python train.py --n_layer=9 --d_model=384 --n_head=3 --n_kv_head=3 --head_dim=64 --d_mlp=1920 --vocab_size=3062 --activation="quick_gelu" --norm="layernorm" --norm_place="pre" --norm_eps=1e-06 --positions="rope" --rope_base=10000.0 --rope_fraction=1.0 --qk_norm=false --attn_scale=0.125 --bias="all" --tie_embeddings=true --parallel_block=false --init="normal" --init_std_qkv=0.0228 --init_std_o=0.0 --init_std_up=0.0228 --init_std_down=0.0 --optimizer="soap_variant" --lr=0.00495 --beta1=0.95 --beta2=0.95 --weight_decay=0.071 --lr_head=0.00819 --grad_clip=2.0 --warmup_steps=200 --schedule="wsd" --decay_fraction=0.771 --decay_shape="linear" --final_lr_fraction=0.0 --batch_tokens=131072 --seq_len=1024 --doc_mask=true --z_loss=0.0001 --train_tokens=626300000 --steps=4779 --dataset="wikipedia_en"
Each number is 50 + 10 x the weight over its row's rms, rounded and kept within 0 to 99. Layers, rows and columns count from 0. The size before them is the row's rms in percent of the matrix's.

# down: layer 3 MLP down (transposed), 1920x384, rms 0.181, rows 92-123, columns 336-383
# up: layer 3 MLP up, 1920x384, rms 0.178, rows 93-124, columns 336-383
down92 099:40 29 33 65 34 48 55 43 31 60 38 65 65 58 49 44 65 33 51 59 60 45 66 69 39 64 36 39 63 61 38 57 36 55 54 51 57 55 32 50 32 54 53 49 72 46 36 51
up93 101:66 56 55 61 37 43 34 53 54 51 42 55 51 34 63 60 44 45 55 45 53 52 29 45 46 44 61 53 62 48 54 40 38 53 46 38 42 60 48 52 66 52 40 47 56 55 52 52
down93 107:39 52 51 43 52 62 63 58 47 42 33 52 58 39 35 61 55 65 60 46 37 55 57 53 59 50 38 37 50 54 49 68 30 52 49 49 46 51 37 64 74 40 34 48 47 35 62 31
up94 099:37 43 49 57 39 68 56 34 53 63 43 44 47 29 59 71 59 44 42 41 54 49 45 65 43 59 52 60 71 37 53 48 55 51 59 54 59 44 59 43 40 35 52 55 63 63 45 41
down94 099:51 35 38 51 60 47 52 49 66 46 60 55 46 63 36 44 42 43 42 43 55 39 49 52 37 53 38 49 45 53 52 36 53 60 45 62 43 47 42 37 40 43 44 50 34 32 72 33
up95 099:54 46 66 48 64 49 55 54 43 29 49 55 47 48 53 57 27 55 39 36 57 54 42 53 54 43 65 39 24 69 46 45 54 54 62 63 35 50 60 52 48 51 40 49 59 47 38 56
down95 095:41 46 51 49 47 57 43 61 55 59 51 49 42 48 31 38 51 43 48 29 69 37 44 53 54 54 44 49 45 47 56 60 59 69 41 46 69 47 68 40 56 43 45 35 62 53 39 46
up96 096:59 66 46 53 49 50 55 47 66 60 53 62 35 52 50 66 47 56 49 36 53 50 39 38 41 43 54 45 61 37 50 54 50 70 59 36 43 53 37 66 49 49 59 49 59 45 37 50
down96 105:60 71 54 46 48 38 40 40 50 54 40 63 48 35 56 59 46 47 48 57 43 62 60 68 56 65 68 56 56 42 42 48 49 61 58 37 49 59 43 46 48 58 56 52 67 47 34 63
up97 112:47 43 38 57 56 60 53 40 44 48 48 48 58 53 56 55 63 37 44 45 42 52 54 46 45 65 48 59 65 45 66 46 50 66 30 39 63 62 62 28 44 62 40 72 16 42 59 43
down97 101:68 39 59 49 67 40 44 67 33 55 48 43 57 54 36 58 56 43 38 32 50 68 60 40 64 65 70 50 70 43 49 60 53 52 40 59 55 49 63 31 56 55 45 47 54 51 54 43
up98 095:67 48 59 54 50 51 38 65 38 61 56 35 58 49 52 40 56 51 53 51 48 47 40 50 36 49 49 58 33 47 42 55 48 52 43 52 57 54 45 38 48 32 67 54 37 59 36 47
down98 103:53 34 64 48 58 55 43 57 45 54 62 54 47 54 43 45 56 48 44 63 34 58 47 54 41 62 62 55 47 64 62 37 50 49 48 72 51 37 41 65 53 50 44 62 58 45 45 62
up99 111:39 51 34 43 47 58 62 36 45 60 40 52 46 60 52 30 66 54 53 64 54 43 59 40 34 39 42 46 48 45 54 56 43 62 65 52 41 54 38 44 58 44 57 58 64 64 64 51
down99 102:59 45 51 53 61 45 48 59 68 59 47 56 48 42 51 50 60 42 49 50 47 39 59 42 53 44 49 58 47 41 55 59 33 36 64 39 59 57 58 48 51 46 49 55 49 56 55 57
up100 092:46 39 34 35 59 56 55 54 42 54 73 58 54 48 56 45 54 54 46 58 42 57 52 41 43 37 47 47 52 70 59 40 53 52 51 56 44 50 51 59 52 46 77 37 49 33 49 48
down100 088:51 37 49 64 30 56 54 56 49 40 32 29 67 55 47 65 54 42 53 43 58 50 44 59 47 52 60 40 55 35 45 73 59 55 43 67 37 54 60 44 41 41 42 40 44 61 44 51
up101 102:48 38 54 46 49 30 48 57 68 50 63 47 60 50 56 57 48 40 55 44 59 58 45 58 47 35 60 48 43 56 48 48 36 36 44 56 50 54 53 41 53 37 66 60 64 46 62 50
down101 101:58 42 37 59 63 57 46 43 53 47 48 67 63 49 55 43 62 43 36 45 59 58 42 47 60 33 49 43 37 55 60 32 51 62 56 54 33 59 50 50 61 54 47 60 41 54 59 31
up102 108:57 32 39 55 38 55 46 40 37 42 46 34 44 36 55 52 45 35 44 42 26 41 55 54 54 32 66 56 51 56 54 50 49 42 31 43 42 61 50 45 50 54 39 62 31 43 28 44
down102 098:59 44 48 45 61 46 42 45 48 55 40 55 66 51 47 50 41 66 40 42 40 57 45 45 44 58 63 67 29 67 61 60 69 51 43 24 35 28 64 53 50 48 52 58 40 58 70 72
up103 106:47 67 48 62 42 43 48 42 42 67 49 62 39 54 55 56 28 50 59 46 35 70 37 59 47 66 68 56 56 40 59 51 48 48 48 43 53 58 41 46 53 60 50 49 53 45 54 57
down103 105:44 53 31 49 43 61 62 40 42 49 48 55 52 58 45 48 24 53 43 58 56 63 48 43 45 35 42 43 59 46 56 48 44 31 49 45 40 35 45 41 64 59 39 56 55 34 56 57
up104 101:54 57 57 47 45 50 37 48 30 35 39 53 58 32 55 37 58 66 70 53 34 49 37 40 61 55 45 52 54 63 35 57 52 49 46 52 71 43 60 66 40 52 71 45 55 54 50 55
down104 103:68 55 44 43 54 52 32 55 37 57 65 39 78 66 51 33 54 52 43 48 55 57 50 45 69 57 52 56 69 52 53 40 54 72 53 51 57 48 46 61 55 50 38 60 37 53 49 43
up105 104:48 39 71 41 49 37 38 50 54 37 48 64 53 45 54 49 61 40 37 40 43 36 64 37 71 61 58 42 53 55 64 53 43 63 39 49 36 64 54 42 64 56 14 62 44 28 51 47
down105 109:51 64 47 61 49 62 50 69 45 54 65 43 56 37 56 52 44 45 44 51 51 64 68 34 57 58 68 57 52 41 66 48 48 76 42 42 42 57 67 52 55 64 36 57 55 63 38 57
up106 100:42 45 44 53 44 43 53 55 51 57 65 58 45 51 45 58 49 44 52 44 53 54 54 50 51 52 28 49 43 48 49 54 44 48 31 40 55 48 59 31 46 49 58 67 51 34 54 75
down106 077:48 51 53 55 50 40 59 44 53 63 46 33 63 38 61 46 44 54 52 53 45 46 47 39 50 54 70 56 32 28 55 51 65 49 58 58 49 41 38 63 60 46 40 23 50 45 57 49
up107 090:48 77 50 44 39 48 32 77 51 47 35 57 47 48 55 59 58 60 49 52 49 57 59 58 26 43 53 52 67 48 43 45 50 56 48 38 47 56 58 52 51 40 43 44 35 62 52 49
down107 094:32 34 61 38 48 50 46 42 56 69 51 50 35 56 78 45 36 63 50 71 44 45 44 49 61 36 43 48 52 52 50 44 42 37 52 59 48 25 42 41 50 46 52 61 46 49 63 66
up108 090:55 35 39 41 40 65 52 59 52 50 60 39 44 23 57 53 46 48 57 38 44 53 54 70 33 55 63 52 47 72 54 48 43 70 41 37 57 61 46 48 49 61 65 50 39 44 56 45
down108 096:63 46 48 45 62 47 61 57 52 46 45 42 61 57 49 64 57 60 47 50 57 49 46 32 72 43 68 50 61 50 58 43 52 66 54 64 52 58 39 58 69 36 28 50 48 51 46 57
up109 112:47 52 54 48 44 59 49 54 54 39 43 60 50 71 56 44 45 38 56 52 66 37 32 55 61 48 41 49 45 61 35 40 51 38 49 64 73 52 50 56 31 46 43 56 52 57 67 56
down109 104:42 59 45 56 36 40 53 36 59 50 57 38 42 55 42 44 51 33 53 60 51 36 45 53 46 44 42 53 50 48 56 36 66 52 37 50 37 25 63 54 53 60 35 69 46 53 41 46
up110 090:41 49 35 37 56 38 45 51 46 41 64 42 54 54 52 40 53 57 33 56 39 39 51 50 67 64 42 49 60 47 49 39 45 38 45 38 44 50 60 59 56 51 67 54 44 63 49 47
down110 096:53 43 69 51 65 65 53 52 59 65 49 57 49 67 58 65 44 43 56 38 38 45 44 61 54 40 59 53 33 39 43 48 39 41 45 62 45 38 44 59 46 45 42 59 54 54 52 38
up111 106:31 60 50 68 45 49 48 56 50 91 50 44 40 44 45 36 47 66 53 45 59 42 29 47 34 49 43 64 56 56 53 44 47 72 53 52 47 58 49 61 43 54 42 50 64 54 59 38
down111 101:38 58 36 46 48 47 60 54 62 45 51 59 65 33 48 67 49 39 50 44 52 56 44 40 43 50 57 55 45 46 44 33 51 50 56 42 47 51 43 48 67 50 56 52 39 56 38 42
up112 102:39 44 60 41 42 42 51 60 55 54 49 44 42 28 61 63 35 65 57 54 49 62 37 46 50 44 37 41 31 55 41 27 32 55 49 19 51 53 67 20 56 40 50 43 54 49 48 62
down112 093:53 55 36 58 43 67 51 44 50 47 38 46 56 49 31 38 58 42 32 51 62 62 66 45 43 52 63 57 50 57 38 45 57 45 52 64 64 75 29 60 63 48 52 49 41 60 44 43
up113 097:47 43 37 22 44 46 51 48 66 49 54 58 52 45 46 51 47 43 53 52 45 51 52 55 59 68 65 42 70 73 66 57 49 74 41 38 61 62 47 69 31 34 52 63 66 49 39 42
down113 091:39 58 30 57 51 51 66 45 49 48 53 38 43 69 44 58 40 70 57 50 42 44 59 54 36 47 55 48 45 56 53 21 50 69 57 55 55 29 47 49 57 52 58 28 52 57 41 47
up114 101:47 56 56 66 55 52 48 16 46 57 46 51 39 61 32 51 50 46 59 52 38 52 50 45 60 57 39 53 46 41 46 65 61 47 54 57 54 73 60 41 63 47 64 47 37 61 37 53
down114 098:39 44 39 39 55 67 55 56 40 39 48 29 58 43 42 50 41 61 44 36 51 64 50 48 67 45 53 27 39 40 46 44 39 48 59 49 57 42 46 48 53 36 36 45 54 59 37 26
up115 112:26 33 61 62 50 49 39 47 61 48 56 62 41 52 45 56 45 41 36 39 40 51 48 55 47 50 64 58 48 47 43 47 46 46 57 42 40 58 36 67 61 74 49 39 63 45 64 40
down115 105:39 55 67 45 45 46 44 57 58 49 57 50 62 46 43 47 45 55 39 57 33 56 55 61 56 50 57 37 27 55 42 52 59 53 44 49 41 69 35 44 68 58 49 39 52 37 46 43
up116 095:50 41 50 59 46 53 51 56 54 52 54 32 43 61 61 42 50 59 60 55 55 44 79 53 49 49 41 40 37 62 58 57 54 64 65 73 37 32 57 47 54 59 49 62 41 51 54 52
down116 095:31 60 54 35 47 54 47 49 69 62 46 48 47 30 53 47 49 41 49 39 63 47 56 52 53 54 45 59 71 34 48 58 50 49 47 50 67 73 49 56 29 35 40 52 49 61 57 44
up117 107:47 49 22 48 45 76 50 39 53 61 36 58 47 48 56 52 61 44 49 52 47 45 36 43 28 42 40 46 44 58 61 57 48 42 42 55 35 62 50 51 61 67 68 45 67 25 51 55
down117 102:40 53 28 36 49 39 46 65 37 43 38 40 56 65 55 49 61 57 44 52 51 42 55 41 57 61 44 38 38 53 39 40 55 56 53 50 50 50 52 42 44 46 49 47 46 37 43 26
up118 098:56 40 53 50 50 49 60 56 49 51 58 43 43 54 57 61 50 35 45 58 53 67 49 80 68 37 35 48 42 49 22 55 47 55 38 47 45 50 58 70 48 39 61 43 70 43 48 59
down118 096:48 58 55 46 55 43 63 53 47 44 30 51 52 65 59 51 39 54 43 48 54 26 59 41 40 57 45 50 49 51 62 50 48 64 46 43 61 58 68 44 52 48 40 41 40 56 51 43
up119 110:56 64 56 44 51 49 34 61 50 81 48 69 56 53 51 55 43 53 57 41 61 32 39 61 39 45 58 58 52 57 34 49 38 32 49 52 46 39 66 46 44 56 40 43 57 30 49 67
down119 104:67 54 55 47 46 28 55 59 39 73 48 45 61 72 60 46 61 53 47 54 45 49 59 38 57 49 59 57 67 53 39 61 50 50 53 56 54 54 51 56 48 53 58 44 44 50 53 35
up120 095:54 54 48 25 36 59 61 50 58 49 68 63 61 68 44 57 59 64 50 36 53 75 36 35 24 48 38 43 40 42 69 55 51 54 45 66 59 51 63 67 79 49 52 53 56 41 40 52
down120 102:54 50 49 46 57 41 34 44 52 47 41 73 48 44 49 58 69 36 65 36 76 57 54 56 61 50 57 49 44 57 51 46 55 52 51 42 61 54 66 64 50 57 57 39 58 42 54 46
up121 100:59 64 33 68 38 66 44 48 58 60 54 51 47 51 51 40 58 55 41 55 37 55 66 42 30 39 39 49 55 38 29 47 55 54 52 43 46 44 51 42 28 44 54 37 53 73 53 46
down121 096:57 49 67 62 45 47 30 46 46 65 52 53 59 47 48 66 60 52 42 63 36 45 58 48 38 62 54 49 51 46 59 46 56 47 50 53 31 41 36 54 67 55 40 55 34 53 55 44
up122 082:46 64 48 44 52 60 47 67 62 45 46 51 35 44 37 38 61 54 52 47 47 42 71 58 40 45 52 46 50 66 44 53 52 44 53 69 55 57 34 38 62 55 34 61 40 43 42 56
down122 091:57 44 52 62 59 46 65 54 24 42 55 45 51 64 48 54 53 51 65 53 67 70 55 48 40 54 37 75 42 49 61 36 52 64 47 63 46 35 55 56 54 48 58 60 71 82 47 40
up123 098:67 41 50 35 50 51 40 43 53 48 73 46 57 51 50 45 55 51 49 46 69 46 49 53 52 54 39 34 58 51 42 59 54 37 44 55 75 46 43 53 40 42 51 55 54 40 50 40
down123 094:62 45 25 77 35 47 38 57 39 53 51 33 52 51 68 55 47 48 49 62 48 47 42 63 53 44 58 38 65 42 49 50 53 52 42 67 53 42 57 45 52 60 51 57 45 45 52 55
up124 095:43 55 53 36 34 61 45 57 45 56 61 45 57 29 58 51 39 44 25 63 64 43 55 49 53 74 52 51 38 50 36 52 37 55 42 55 29 33 58 31 37 31 35 44 42 36 57 51